Part of a small language model's weights: width 448.
Each number is 128 + 24 x the weight over its row's rms, rounded and kept within 0 to 255. Layers, rows and columns count from 0. Numbers have three digits each. The size before them is the row's rms in percent of the matrix's.

# layer 3 MLP gate, 1024x448, rms 0.139, rows 790-871, columns 392-447
106:171070159140121140151142144136133067131158185124097158124098142119113146117141128109179129138147137156139122148137071135139124105158123160124142134136142129135125123178
102:124096139114125118126153154124104124133139119137124157110152119144122095141138136151117134088088092125117128140136086138179159122133084152146159149141167101155138134136
100:121140137110134125134100106108122148149125117110137162119141116146085117102112123131115119167117103091177128074111120147127136139130120156095124135168133127107116099099
097:106096096077102109122171189140117156151095164104136159105119168111095118134150145106134139136109111135134139159134125144161100115101104151136139138105128127139141102091
102:089144079137139099079120151137088108097132099116142123143156128156168133180138149121154130059129075088143090086107122117155149146126138115118122178124099080140121097136
101:148148153133085154146182110157140136117133092132128089154150136173160141096115140117135098116128145137132083140182109103083131135124103138101138127156132077095126107139
110:119093140127155097171106149092168115139110144132139117120099158145124152150130134114100135124179140110146110137099166172101146137090164114139122137133145090152145163157
107:129129145092152138128148122141147135187120133087121134109109140089137147135134119114145099109129111149150119119116113128143157132098118089158118139134063137108141145122
101:119134180163152116146135107119114148153103138130124160114108133127090138126148136161127139176116101151128171120157129074101144138165150146073162108089121136107132103127
101:155125136135124062159095173132111133090121165133128114081126152123085186103137143157121105149113126136159133167117150155121103114168118072146163157190136147127150104169
103:086146127113135103181121138142108127125093131170131137087140104099107125118110171164113102130137121115135141120166152125113182128068157118105112111179154145115146123131
097:128131155138167093192137127096143129080095081128111093128128121140100118149156098140139122130131134113125129078099118159096125155114093131149131155143088116151110127115
100:141121143138137104135089135092113098182089098130125142110142151143151088145100097123130098141159121113139129171138151167129118173126099128142169122123120124139116119097
100:166140137153159111138130187113165144091121162121153111117165141109089125118093130111099105127126129101130134146096136125072124133096097092156164121136066107134121131127
098:109127152142124143104121125136141113137147085156106116124142137129137124144070150159112149177101163165087166062111124164091134144111188144144167152114123160129157080132
101:107131113119151171157098098100148190150180164085081141159159101157140120122102126156146130181142098139143097131104125140088086123137158160157127150127064120112147098106
092:141155111127123108161170097087137110143103111111129165076103125121134147134108123152156183127106148115108125129093116146118158189100109152094150117137101159140167122124
097:150082126103141101118136121121126139154139108132117129129090103148095127145054114103114121097123120106132095139122128079139110131121143185090103168110137084088120124162
093:152134128132118190100167121175108135091118137088171111137160129152171156102111155183103142109125095138105088172109142150137134122124140150104151087172105146117116106122
102:172132150110164122119140143127111155116138152119144162093135134089102145126143102166111122130100115139147132165133107115093112090116184100105170095181149168154129143191
099:078120080164113107144136131086080061121126121116107144142118104116143148164098110142112145101153124120121110110105137132181111131124125119136147089142139164145098159111
097:109094107104146164158098157129125146128148170159164121124116126095147125099097107130140144161117145117131115129154094117131148177129144122103130095131128103114130134204
105:110109138130144162128095093115138143131110107098086122113133133140121156122150095143177092127108127123153115089134111128156146142087134150104128144136141104117152124118
100:136106143132110093127119144132162113128158117159132105095103153171127138141098140118101148149122152108150166133119137152155143110116040105111125135112074104132120161116
102:106178126116136129122150099168187132102066157158164102164105131137135135129140118139124102082103129136147086121165143144140129127092145103164149122130112131093146103072
100:117179109126097160117120167113130122091103109132142121116118128169108143158174143145168134115075154149145100099142131163178098148109127171120118099195127123128114156150
100:104122122072094139149128122094116120096156138097136158174114163162105129089145109132168110159177110111116104112104127102102138123109142115114113130127120150129136106132
097:141147132139129141138139141153088092125146125108147119154125167117123142129172141136117100125094109115134098131128142169125106122127132120110121199124102114095162123082
100:103165100144127110156100143117140174112066187145133120067163145163145126120123132163122138135118139121098117109096126131122091114133179157147136093126090159104087120129
100:088156156126101148147137128128136133144164131089099117150129151100160117128166129095083106120137116095087125133128130098121085111113132113125129136136124147152117121057
088:129135116101143167148158131100132092149106118139084121138143124152149109160148157147138115128116148127142134141152101121100111155126149122117124112107162138140171174114
103:116130123163173143128139135130108110121098121138134142112142103110154204111124165115129165126123126125118134130120080141099117136101123174124115152128084097145150143139
101:107150059179143157108120141069124121082194119110119140121140157142131109145144125152119149133138126169153151119160098134121127070112138135151124158112124153133128143129
097:115119155097132173156088186114105140144118115122157117093144165140151160146120112121134091061097134108138094114085105108149122115126091078185179145124152131146136119171
099:112125175108154132171116137119153167121117131112116152140148144123112138128129155171135150109136163123144120167124114151138146122105141113170135129141100105128198137106
104:083116144139105150128078106141143189123112157117113130122094174161101154133141134092117175152134156110125108147123122120123105098083115130155143100145155137129127094143
101:136153120112126143105125162181116143131142172171181159146123112130130108128164124110166135130127078092130124137125146093138085138120120117088130154124123158115137135141
098:152137138109140131086147100098100151126115124117108160128118127139119094097121113144123133107105120146110150127140118169123164118121091086144136163134158125145116095085
098:100130142126120146144141130153102132105125183142116137154115154146122147110185176127111143114139143109104123126143091130139166094127152140105115127189136164158091148144
101:147113113134095109129107167130117162125121150137127168161122119138091112155178098074102139092119198101124106144119099155126115113138126130179142103117079125135141142134
098:120179148129126100167113174080143160107184157121155103114129123108163154141166115137184127157121146076139115150125083124127150137117182106120129110159145113128102110155
103:106120135120143145111129123171168108114127113156129146117109132125114138121122113121138126106092126096142164142146167110110094157122152191086154145100137120130158111130
098:078093118096119122119120129155128192091132114122124160078127170127154158135152154171083172122118148137118152146154158099128088164121060144115140130136090105115116142158
094:072126163141073117133074157082156141116117146105120153115109124122131162091166111126080125121140140126122124153130128178143105139129145149156158144115130113166109119089
096:118177137118092116169068164158117125109103163157112135125146140122139117098111109115143067136086131128139135079143138125114145076115124114127119134112138106126111139162
099:082148126154123132141130121085125129147144153108164179116118103138149133159077158155148140098092098120119101146110095133114144153188132157181122109160119108099149141097
096:129105178144113148155119123098095181103113100093109157131125091139119127142165142154188123105109114098151142107164148091152099153124109133149144112185125145124167089122
092:109140145141094116116122122131127131113113112110113137098106140156127149120100123141155114119153114172120113137141143148116138113135150080135144112123084121120128178140
093:108092127075142118114117130088121072122148129116115176102108167155139124118105137145152109139134170126175164100160156118159122165125086138152147153152122100135096122144
100:112147124087073134072157151152146129121130163123116096115138157120155126132178146119132127099173142107148125130132117127145151144135130113126136148178101120122103113128
106:115120164131136113153121137110153165149114126109081108094104128117137155141105128123117152183113154148161127147143110166141111100138165167143154163161148159116172126163
098:112114140109122117081083149127167128139155114150107136130145139141116157140169151125129094131151105145135159130110129119092156128124104124104109120139157090125142146106
101:146168161178117142116137130154126124154131098061153106130146161148172103118109098123130175114124135148148175169138150114132122133137111104119141119103100180132094131102
101:165098145163078158083150149129151141114112151107149123115144135139137142163141121145114109096125124151161112151153157148158127127077088141161113137127109119115115124116
105:105125093103149135126153097126185107139157110108109145119113151110147121134134117125145169157107113155165098122146149185137110125149147132144133143145155137154176144112
105:133134124124159106144086138150151149097060145151127164138119146103161144112128104121101099106125134090122114152122120155092117117111102147188146125112122102115118114127
091:140105132156110149145111132126097110145146097175164126123089121141129187163121132162114151106149185141167107128160134123074113160120153149132151104116066098112170137135
104:148123109162129131165131129143098140126120132129129114159101140131119170112144168120137123153131120072155097110108120144144157121128155129106140125143099168123129177141
098:114106117095158118140154099154131090117103160144133128110139122159144133119137178124195131147139116168137143114146137137125127117098132137143120158184117122163186123133
109:136124174096080133125108140122172145142125157107155132143135108124112118138124145102090162139135159110142129103125089111119110104058132155125090140128125125064136159158
108:133107114147146111138117129099140151186116150151141134161095122115169148109144086131157110142091153180110140124147148114132111135110159131115144131127134129168113142126
105:120136114127125163129127141182116120169138137078154168120149076127152162122103087117121108126131154138142133124087097137122129181119138168129178110170117117127130094118
099:121155166082098133159136141128143147113099103124115124125110133104150105058110103127110113118122138153140114122111109154105108121098099132149096103134121117150134137117
109:112110158131099113142150130139145096131194074132155113104114132073079102141136094110117128140145121083088117153128157131136111162097122132091160126145138152107108131149
100:114126113124095151122128143092092128111147116146119138135114147138138136155151136155092127098115114108157141142141114127104133106075151154164136139149131126142120166178
103:111112108132121151123124124118121128133135123160146144157119162152116132112168148119113138132153123132156085149128166164139098097144070113170095136099178124150123115141
107:144142130092142136149123113180137162123156150156100124189119101104138171141155155078137134094091126154142080130115143143120108147136093094125107110131119114084107151152
103:093108113116107135144139118122116144096091147119137090124164139084121109109162116129131117123135106120153103128125126116155132112125110110097084105131114129169109142142
098:120117127105105106167110125131111185131095155136143126120126129117121091143120126115184156150104139139148130101132076133109120095117137145108129128148161117145112095120
096:094095115104164130130149172131133153148134145133138130081137116158116093109137151123083134123142210166085153136114140127127111139130131119091139150122092186154145164172
103:085148113132145171160115124121137140133189146107143126128110107122173152153113157081087116123129117159181124053165146109120113126109144120117124175116124125158094109124
096:096109121144127134169137138113171119135138097131103119140189130143131123145109126142078154087160129181122146175114109052126087129135113146135123122158129143148136117141
100:125100137151183143132105159093101110128149095137154144123147103095073141094127102141105138120158136157105120136118145136157140149127144148138090108195137130172119163114
102:112162124124131093129111137126128161113086097130144130096096141115129142106152097165104141143139137137118166106165101094138153098107134052117133121113123158132078134126
098:126137093138106146133128134124141115117083191098135104168136142101127150136056094124116138105121119116142115148137156124148174153138153117151140122090134124147112133120
104:116093135121113144129151143162126086186124120139109129121089140149129155149117131094095110125116131138123170131115146112129119161123136143128122139108110163154128135116
102:141163141127108163145179124130163156149114117130137106087133121146176158121145129107105162129152096144162116124095117170141082160150132140089127127143107109122137111120
103:107132116156080139130133132182136140158115128100123103109113129166160096100150140154116133136107109153172119149117090109110116149155149130136100112151139151136163167162
103:187151112159132146131120183162125149117095156122097151095138133088138192122076166171148096134133147134113128110102121144088146144106122114124113152156117132116160193143
105:094128086147154128127133131110129114157129129103111098137144119136119131122140125118134134102146139113126116115118196116130136102175118132168122123114100076125149122156
102:139148189120098142163129117094174146099172124161103154096144112104096133132105120119105117123127102135140114105141135125112120145119089134123154125084137144107146069132
091:151147180163090129096113110143141134134105118137152152149164141133107135096084119173144113116154153158124115114103094101141125124139088122119137137106108104125091169102
# layer 3 MLP up, 1024x448, rms 0.142, rows 790-870, columns 392-447
100:085106141158099146109149113157087123112079151134136141117140121128131125110113172128081141110104151186136138131122137163104162080122142175119131158098134117173129149155
106:156135138112121118118139155108062148159139128121126124164126076129155122166103169169131160126134106144120137102114111088148132119128121103117110120085129128151109105120
096:164145134132160115135133135126143129116111121171103129125121158132135120098124129148134086111133098121124163172197129154099099116161107140142153127079092077107146106131
102:113115073127118160151134119145124164082123142115129114160145103147165130106141088106127102113121146117146123120143113114115125141171140064154141119133140100106148106155
106:122125081206066150102163146115117122145091125101144098153122128154143115128106150139105126123095123143168102125154159107111142092118137136121117151123132154123158116133
106:135115153077098132111151160070124146117134117147131139124122133117188062162133130090172140166086131140154136106104132156123129118121132102105136172110122140124189123106
105:162129066092137140118128145141109159102123149142089116115116075137156119123123132150143134142102149101129113103168134141146149171110101147068126149128111089171122155151
112:125180102135126117127116142138107124147117118130124166160163121133105106144097147111144184139148093087166112112140147126132131118106118118109097125138160145127156156097
097:113131144110118148137161145124125143137117129064140129139154114133091166142165135183144118116110112117096137101153133104112125082161084157119126142095147113145155135122
098:160167160118174108160148092123122123114166103127105150110154112130125124122161120148161140141108143137093124115124121115167119137154153134113117135090116115119118107108
101:126107139152128132136131158120134107095135138130140098129106126087158155122093136195131151164053198146114126171151084129086159102110158086156104119157121115121110147147
095:096102149134125151141112117088129150124147118174112143117118125101132096094133130116123085078187150147138109121135153156091121112133146100132132114137106130135092142154
099:139114173095095129098107115135140139109097151139093138143136129111122122142116081148120093146187152133123178146149142130104104137132106144116106133166180143102093105132
107:101098137146131122138159147116111138119121139151136098103166111144130169161122111159095166132135111091098174153119098095143141111126159051108107124149143159127133126145
099:159143127141122107123136153105128110092125117110115121131114124133116143130113142174115198148143128128102169114092116153132107127126160121137112125096157112087124146108
105:092129114142140114116136141113111114112100116130122139115149102136146138192088151154115138157140150082127138148096132127098081092121142141157161103104123127141134176090
096:098129128161162142117137090159181125135109141154154127139144133181126152137112142124111122149138173119128120103111110150084132101152123101110152109123134119108098127145
099:151142150148155135131152110108094160083136145129131138120133105156140110160143144112140155153165158090135127077130087108156174139138148150143130124158128162144153092098
096:118157146099166121099150085126148108137149124130165136151075120133117132132096100128156108094135172110102121154131167092127119123125127127123168110087141110088103092104
101:143118142166097107122149147073098146162131152103149125113158111167141111143099106159101159140064132148105120138138111095127109104124077123105117110100100153117077150146
101:123110148085122130133104094155124120142153171126140142122094144132130125096164147098120110117104081128109084149132125164095110119142130154153139163154110140170116137114
099:154102092138136117110087092115114126082139122119106105124146113140132106117104102122129095155166154141146149139129144191184124104123162143143132098156164138128120099068
101:144107136125133107166152129128101118179138135167091129150129136128102089086134157143136099111145123154149121110169106152087118119123139132176121116118120111140114113131
105:113138151166100108120136136148088140148174135103121152127144167166145105145095126111184119137123071143093118098154141138122124079132112123107103164098154106146118143100
103:163090128134139145095125094109114133112158128106144150148097102126134201141144134118102145119134085117110118126117134141156129087152150107120124156112139123143112071137
094:110146111183114152123141087149147141119176154152154128122151123115144097123092121126089118138149093101126120153142127087099129114141129099138131087106128135138125121120
095:146111098129125123174145087125128147146112152124111133135108139112143070133116133147139093118153139117153221133124110147099164117161105166080168121135141122153180099110
098:154108170138166106126158124125140144133101153156134121147085134129113117138140084106156115090132141129087112132169138168130132186135116164136068118131139158104120136141
101:186128117107156101143097122124133166114145118130147117083107058153133101137128176130116158081119116141142114143138103095130103097140126143087134138186109153140175157121
099:142079110104115152103148100090112128151096149136166103115149114134143143142105108153122122124146151132139147097129131121149157108123113109160151133097135133097130145151
090:179157123119107089119180140094145125137095150142124143153123113134136132122122142144166144127144108144157113136131129051086071138116082154127118100194162106102127104095
108:088115153162136125134145143104127145151153108144131129156129167153107127094135126120144099129134108136136117140126150138124122139091137128109149151113146118131133130094
104:132096175105172146163171127131115111139161155122114127152075143099113178128132090098151131130139106119154142082169162103130144133141124128103164120187108107123116130101
104:150124136143142138121080115151161101189120152107132112120140123128104101115098076137155135138109120164120104058146100132109157125115114132132170127084127099120146097102
099:117150119100147117151108097154143155124135154122110100130138130109150130143067151140187159146139151130104102159145113148131062104127115188123126157146110134148135128135
100:153173143142156156132178118099144092085165135138144168098092107156113161155132166121128101107129166105130138108122110118162115143120133136126142140113157134165118149115
104:137113166095118133150137131113134151139158114142139139129128144154086120113100155150157123105128166120115151076109117131136141167156099141119119128132139119076147115135
101:071138119137147117142150143118081112101112107099132149092143116129135122099152183141159152091111139139136113108145144140124110110135163149162098142133122125146122116157
098:142130130108110107141162143128120173159117142127160112173149140130092126092110127171202131164135129120171103133068156106089073125136168079083097152110128126077174134121
098:121148113092122121120133120087140153148128141085124170163097147083155080161138075118087100114175128121144129166121176128096105122137132166138124124110112144145142111118
100:123088118138143113096133153125131152140112119128149107133160125136124178102141107162154106133122122129162138132134123177141121129116121113120128163116156111125114137086
094:119122115102110121067140167125133153132149149139097148128152146167099124160145109072166123089115111142091144120127133139128150153129119086095116160127108106112181110149
093:151145111170164139171154136066129163136156101167120113175157126136106144103127113087117120157136101092090106146127129146148098142088165148155148120094124144159110109113
110:116136107181152153174154174094120109106109104140111101110123139128135128090147136102126077152113106140108139166135138163136152132154175181127115114159128099145104087117
100:165049097134116126086191143120146137135132096099181100122120126159150098134120152125161132106089144086129136150156133161113140143098117065152144183144118135106131126181
101:127135143135137119154089109110144179099156131132115176108123121096162117129120143137140182126127139108105179138158171105121073133103150109098151132127134120111141140107
099:101104120135166105161125123149143141127111102129103156160142155179153115115107134126122150157070100137109113133145110198110137146144123146169079158125126120133160123125
097:128124136130129114118137188113140173117099140137147128122156139112167117104128188150128155096104124138125145126139114144120113139114078100138076057146146142102123136160
092:168174122129150139128128122131170140132114127160128115169149069144175130102119083112123129117110116140130135146093080129115120128159135129129149110080124132127155222084
102:132126136129125137133139156126060192125149132172092090122103082130121145141151140132148101146114152110117109138171117142143111121144194158114143120126120132136152129146
103:132147127142108165097076120118127141151124169088131151140137138123077121121108133179103106150176141085141127083108142113106126111165107129177128152164162145117122148150
099:140148159126112089108162136123127129164123139153136098129096158134111136133085105171143168148101102150199156142130107084086128111057106162112134116112119120159131104161
099:112132176162124122177150095125104149135114110066089146151145104114159113131105128113119175184157132129136129095158098110135120123134137108129121148096112169111157125127
100:096169112107127125121149088187119167120124150138125152133128106124116109115126119103112155170121127108071096136150141104121159171137130146137124131120124136102114125096
104:152128103150082060127140141152082118090167139101161117144124147120132126075080131130120125113141149069110168118102089110120117142112158129107133128141121125118122129135
099:158140143134157129106206101163091133137146171102149138084128159145125124110111109106161126138155084181103157155137124117105117153164164131109107123161127116137124146144
092:141115134148162153097156110151138130151124124119120132135141159159127144140144150159118066094154101131135091121157091124115101111153133107106086130149145083135126132158
102:109145156126130135183145166154147107144140124114109149137127081097128101128089143149164101128098149123113098128137099118151102156145145131127127178133176181134181166156
098:121118135158094099125147125145078139132129106136145174136134117150107119133154111122135143145146120102167141094123093131077130113086119138127113089107163097132109153126
099:147126147100113124101154128171092144125130104160102122153144140127163112111172123157158135119124116144112142128143119141125149114097130099168112128136105121138146099122
109:155137133107126161134102132142125125085147155117111107137157144160081126150133107099085144129133138123135148137133129129127130116177088131162090110120123152096087133132
100:145138147138137135154125092126158088119154122114132122061139095100096149141109110145112138132131127134125091106150105127103113129127148125166093077146095150113127148117
100:137122123145121199108140100129137125147104134111094137116128113184107145135153154111125130133065113117137145151099148113138106154105109123153134152138158136148146136137
104:129135107164150109107084170139158128120126130117130130118110128115155147168182117098125156124138157113108155139083157122119088100139154111121164125082158092146166154107
104:093110125130121148150109109120065160100132094151159136130122123125130122127123165160099119132137072107112145118088157110195138124132134129140114134142147090140145137119
099:107126152128128107112108141136093147131112155134103132117163122140121120113093123200163164100131176123154163158077121133151076120134123079111110125128134192137136108146
107:104104130131135128111113174131134070146117133133147123139129121139129102158080108135138120141137173157100143108096114132157124148132147144120137103159110101151136098084
102:165098132144118127157102130127129104119104159120179135134120149115107142149082135113141093097111119105130139085104121149116146159106125135082134135144124101138140097103
101:175115148136129158132192172127110113125137125148132126165116180151129109138156100157139099148113121180133122167141074143151115119123151145150134187130131128124155101149
098:148113116138119088110128118099138141100120168111154124168107142112131144132121120141146082131115142104107104127140129129131137114137108117104111144093155125131134136123
107:138113104146108077162100195089110138123126098187199138088156125146135128067124176121111148147144120105117153108163111118124119142133172166152158171145128116115133096115
099:148145103138165157135146112153116114131131130106136130171130127127104134112095139132133139127123149117136093167129100191129137115141077145143136128130149122146101127124
101:114101097111127137113096127170134164152131132129116180120152135129153071140125142116123129144123123116145134123135138168101145138142156105183179161109111116107131133114
111:115102154170106129128120128159132126145152122108146086149168112110114137117136102112108115121154159131105157094154135115136123119072094060139111136131135143107066145161
098:123085109130121140101132113128155139103125117101145149117116125152173144117107106102175129140170111130117152160120122132167149173136134134148158111108140100072118125093
096:122151137112184123165102120129144126149136128098077112126153141090114077117140108142115124132111127144121110161127144147129139145121146162102101151099138130114136112117
098:167122151080152123102130144122121124105105091119127101131110154115128176101139146116108142146110173119131125087156166105152120147126124084178175139102120111137111117131
098:078152130125175141118146132129115128143161126133125156107132131143131117142110186114102107118151112069126154164104157115112123136140123126168114140145142097106136157168
098:070116126118149146117125093086098111152159099121121151132103107148147092141131129138088109107183100100091131127147106177121128098171130119117146083123121110130120144114
103:130119128133147156144142128125141122136145062137133123094147120084097101128126157109144124134125166092147084155143153118105147139107104122080137110123168114145146108148
101:085152155133115087136104085115110066103140136127090092143162141136157108174147127158179139108146120126119147116108152086162102136136176155100156145128124105125122118130
# layer 3 MLP down (transposed), 1024x448, rms 0.162, rows 790-870, columns 392-447
101:128128127143138130112135147125131088129198109104149093122133101139143132147112114113106115097114133118120107108130135103057157085127119130113097146094177145076106107162
103:152176147138125122098139116141100105118181085129143151131156136154136077123074148114122144139111108115110070082134144129130121115151110109140136112152142131112125155109
103:143155143140119102124097145111144126141117110097130154088124153154072128152143148104158100114117102103106101143113094104170127111129091137102129129136113092122120099109
104:145141115100100149126151155147138168128144139108112113146140132134131128116102116169149148154130135144166146133104131115137130168129118154153135147149114137139106090136
102:133118122132078125135129129133100134067139119116085115185100099149142115099110115123157073084141117165141148124148129121141073082126138114122136137077143135120142115130
102:089139143159119176095151108168102131089170129124140150101139098150083118087096104114160100153084140147144141095143139125163083176106131114093091100116159155101085082128
102:110199107119120140120133111122119157122131140107085136112134100152122151156127137142100110182092142117126110113119159121167120116109111121127094147139116121094147135142
098:088153139113131115137144106135104158136115145132105108132165131163128135172117099125106107132069084088161120115141159140123172089156161140134133120150143160099127154071
101:131112125154099109175166100167104161101116111112097106137140121128097136139126124110124147162091127126134129131136116173125139130126117130097141175116110123142093111106
101:127120139162133129149119167089128153134099067120131130106176110143101131107108102140153112092121149117107118109142126123083138118113140102158102147062117084101107141086
102:108079105123138114165121144177097095122119103118147137107100091131142110120132119122141135124168146137149141103142087145106125145138075130193139139120106147117141153143
096:132101169117077144103087129108128114135157144156110099120159106114106148104118167184109130152159130156124130123070157120146092105125133142186131147105151095147109115137
101:110146146128128117091101166099095120109151114119100132142116088146108137144130168157108172144173128169094137071126175137117101172137189110143102150141120171106104103132
104:111150114117109143141164136136074154137083137110120132111165135132144152149147110177095123139104120128117124125121116080130138141124099141119145135130101130151131099171
099:125091078143129114082081166140101154066164156122113110103154153123122136132110106099127160142163091133106167154176178083122106129141138129150123136133152118150159132109
104:130121126144141123130139177158101099122121089114101156109116133129131145120154173137101121121115147117138116139137146091147122131106112142129102111097124167137139142129
101:146084131126132133128086161108129114107142093155141085122152111140108102126081142131106122130145161156183149140115142138096125125190141139164087135085178153093102117109
100:144124098147140069108154116145153128087158136109100151173151115116133097103147155171118183129131132118094088085120118109137144092203143113137124109151185129136167113113
098:146117119127147159112124128142113105099143127166102129108128131103118111123134142151147102131169150139096123166108164151108127125135138114109109126098164116128138112133
101:130104103105118125139122126113140102132124151119136143108111101128091138116085100126122072135101141140131095139119123086157153121122129129115155125145095148114127134085
106:144106139124111116148057148108131135158115130113113109122110092150105160145128140085133094117127129127107136158094162149082124141121123155111161158136132136113138095118
097:114114174128096132093140086143134088155110081115139110151088139111119134162099119098151111111125157110131154131121135091099111127142111135091139140150118112134108174129
096:128119156123064131103110124139110117092114115097134189153104138115119166186152148119097104114139129137194153089135167105132132116125085116149105142155124129120139155136
104:130173151169116135118112159130112137095125119092092117128122163129125089134131126083128137115130127147110071113101151075141137142110132124157117146116115116141121115127
105:182109160167129121177149099094133130125153124147155109143120115168162133143099118089105122121143067160152151144127161137103107114088115094135145137168129094112131092147
094:142121131134137122144114145127145164142149169137102127104114125094124119158160118142131133123128150111187109105090113101134153135133115133155110143160122104139099115148
100:128139128133118127187151172126097146139127131154123135108094129142136114158131148148132132102181164072159155150114151122109105150138114144101134132137099129118171130131
097:129173143123065090126138154147126119124134165115105096135099130149100108167142145130128127123127155171109072114127143133125163128135196152154156136136136156086084145129
102:132165137096152137105145096150123139077125115114160114142096101135150132133139122092123112076112152110136108130105121182132114127152128095172117128184154117115123125181
103:129132149102123107098136133101100170131157122147164120096139114112122144100126121088118130095150150136164124142171150154126163100162159142084131137124107100160107104154
094:138152136153127109145162144132162113098118115112130098104130095139124117167098159123149141112135128153122138139157120164117140121134114118127134129159095160148129121143
104:122150156136138136144110106134151094087157108139093140092086102157105128106137111171134124112149127129120128142173124087147157115112146155121165083137154165165122105087
102:147091137090169134209139115122120130153114121120088101144111111117127174117142102168100108114159099088131099108170143138101145079155095149117113122117145095125146115116
102:097132118151141146116122151145111132155106116124173122134119080151135140163126080128141108141114119084114120164178135108144117120160111107162094108111183110159147099211
098:112141111126120122154211173128127083135151093115145121141119131130132114132185105144074128111146125145156079119105138133142116123113151135121130125122140107102114077149
103:134126151112148105090112128108141117084173112136137100116158112100141107146095172144126084139146150158138158126126120138101121163152119153067116130137148165121111102060
102:133100090109102135163128170117136152139129134151138121097100150116106088111119131112157151121149106108136141119134145138159142136159111080103143139135127128080125147089
102:092129142147133091139127142119114159130119142126132153137169104135148094102128152115115132124145115124162128115131119111138105121158149103143160132102121126117129142125
103:078136133129129122129133167107116094145126101120132132090099131140088175087139157118143107097150120108134083099129171127164121138139136132139073119135150099158128163097
096:083129141116086131151157163151111108128138126153121119122139126151161124139138144102127145164126107142106100122125125163149145116124159103116152143072172108103131126120
099:138118143115139151121103148130125093146141111149129094117158127139137150143079140083072120113147096180132140160123088110131124141151094099116134141151139102115135185117
098:165144111119093148145200092155117094099166102087138095138107093101169136150107112125141111119118139162145109114127112118117148135145155148129098166084090133067141107127
096:136122149134130139114118121049180110126104097133112117156136122147132158137103117128166148128126138109116121163158159170105147085120161129181103145115173122159103120084
104:144143122139131124146143135141185117105140153101096178123145097116154148148082100136116115111142114120158149181141113160116115098076123159144128104168146116093103112107
099:180108084159137179144133109124118130121119142116160131127134131118151111089150169145146173124100170111115113133135154137079128119121130107156164163131081126154116127147
101:156068143181106148119145144172103112127128133129130144088088124093154110152126142114149114134124137113114135134109116160132199124129168128126196130125127105125109166137
098:165144103094123128105088095154137135154124131085112110138128124133119102142122149137155159135117181158105097110113159136159150100146103108115132093109148161133118182074
097:168120121118123100159139129156174116124145152137118136168132117083096113194113102123097165126112154134125159104109161134065137163158087141127135121117170167120135109124
094:123106101131113107135143165150144111130064102140124083130131138131147078113106127132114148115097116147139130094127098138106147134123166126145166128093107085118116107130
103:110180149117129102088109125115106132130092135144133116115156145120146106116093140161176125136152113118145100146109150141103139130131154113129166141127141136146109179108
100:124191118097102172152100155174089153169158176141126145120119128186065171120132119107151110172144160129096134144138114117157111141129121141140127121162182130153091139116
097:114114173107180104113128138121129150156104108125079104129078169134111131165106136185155103128086148133108118119129162112109105124132101129093115134073115131157152122145
099:130143086137143117112123130097125146154152167096155111124167121167113109159090134155129122151150094111110175109129129152135132111095105081130109114043146145120123112104
101:108118121144105098115137094094111135124135178091115052102089101140155133146108140084110139130049136112145137125123147143115132124082141120129114135097126129103146166105
101:118160128167123117108100163104126096079095125116123097155112211100128088128091122092085100110123125087177109096147148127097126111104114131133136136100148157165171111137
097:106129158145117153122129063119089100080121115178121134150124175119139122131136158154108102175189120116150122110115176158121134087118100126150125119091141146123091109130
097:131152136135144126147151126127179131153123092125084163166135137186140132097139114113121163137150173137112113124163109117103121123092135125123096092178131115124118130110
102:135125168114130144135081148115160116151127097154126140165134139103134126128157122125131119120138118162105117170172195093127136132149098144156174109179112088152106091140
099:155151121169133102183157121111108089073098102100102112086128108089128072096121118049109096139154130150127154109085086138089143107147069097086130094132166120140087134131
101:152113162137146135121139103114104117101122170145171111105102109178137082150128167113161076147152093153124099121119144149124122120123118089121097147134151171163142124086
111:109138166104138128124163101133151078122104127140144104136112118118148135118150071139093137145134154072151110136129131115144095091146123119126130086161121117119144076100
102:124128137110082123178171092118121161116107148118139128101144131139097100150122158118131105117166075151170115111160149153139128114160086091117103128127126177099118103100
101:157135120167138160183165154134130157095138094147128109121152174140111146125141116143112134132134114139124131120105160085137119101131137143136104144119136107147101137119
106:137123109187118096111150133181091134118119134135106120134112136170153122163137081118125160098150158132161147131146128091129148156101134104099149103158122137096142132112
104:091096079142164142133107087130101138080124134155127167158155123143076155103140129145101084159113129134088088133109127158139169094129125098123111171116114119108112115149
104:104132124142104126110104128099136119120162099118110141129137132126126142147165075147181100096157150140141116083126109132129130169107095099122144124114125125127131130123
104:131101147145126162095095124113156121169133142139168123116139167100155096142123113106126125130111165122121104152077083135167092171118165130132151085110142100161133167130
103:160135167149132165153150116098127125123113145095121137117150157147093130101120123116157161132142123117129082061131143137124134183117129117098119111115162094119123111154
103:136147119144131135131163117147145152135120159130123085160144170108170115109163078127105142173154092167109129149142106150131132114150157165139114147113128091145168132072
095:098124087111127143136132114175117094109101083129132112116126093115110116136103122133147134152095143139130079137136152121123157127117118094165137125131166138105134154117
105:109123094162086108110098151130137102104106121164151158150100103085110141128108181140119170150106101102137136134097166145154129122155133148101136161080169124163101121146
100:114122131092094106110102099126100094123128156131140154118129151133130129145078115129162087172105139107094149125079126136123147180133137154110120142128166115119089125123
100:106164125142094077144135106129120155074163142098162114113094102158125121138138104123144151152166128109127152120144162126091145092144052115078121155088120145188130165170
103:128145142135131116122184092133130101132130104168159150143142127156123145126109113090126122081138160124104159125086128141105113171138143105120120157090144160116097112123
099:131150095075127090140083157175140127133161129119160107182070117118169173141139108163126106109116059112129118164116141141113117192149141118123124154151182119072101094081
100:141169136161174124078147140118112120162092131117069125129123126087098131105156110144105147125100142125106134116169134140102095081149162127132148139107143123118076088109
099:083159176136157147116128101124148118131133099107108157105111137105053070138169137098143110113148138080084117111104112130118149134101097133138151089080167109137159104108
103:114154106186126171130113115146111128136155095101111117092112157111144102089116202143127172108149146128146125128122168139178131092139128153134142123120137138164129119110
097:155119095111144143122119119112129111145120127117134138131093117152158094172127106110113114110159085159109111108133150118145103118160117121131122133102142138110107117125
106:106122178101144120120141126107142112101132109135144110120121104142120154090129135106113163120097132093132090131111153100095090115118110133155102151146144118155144149124
097:136089125128133093124136093096098084111164165160176126120123097164097137132169170169129171110126109163136107096131121145131151144101114120113119113164129117131121168118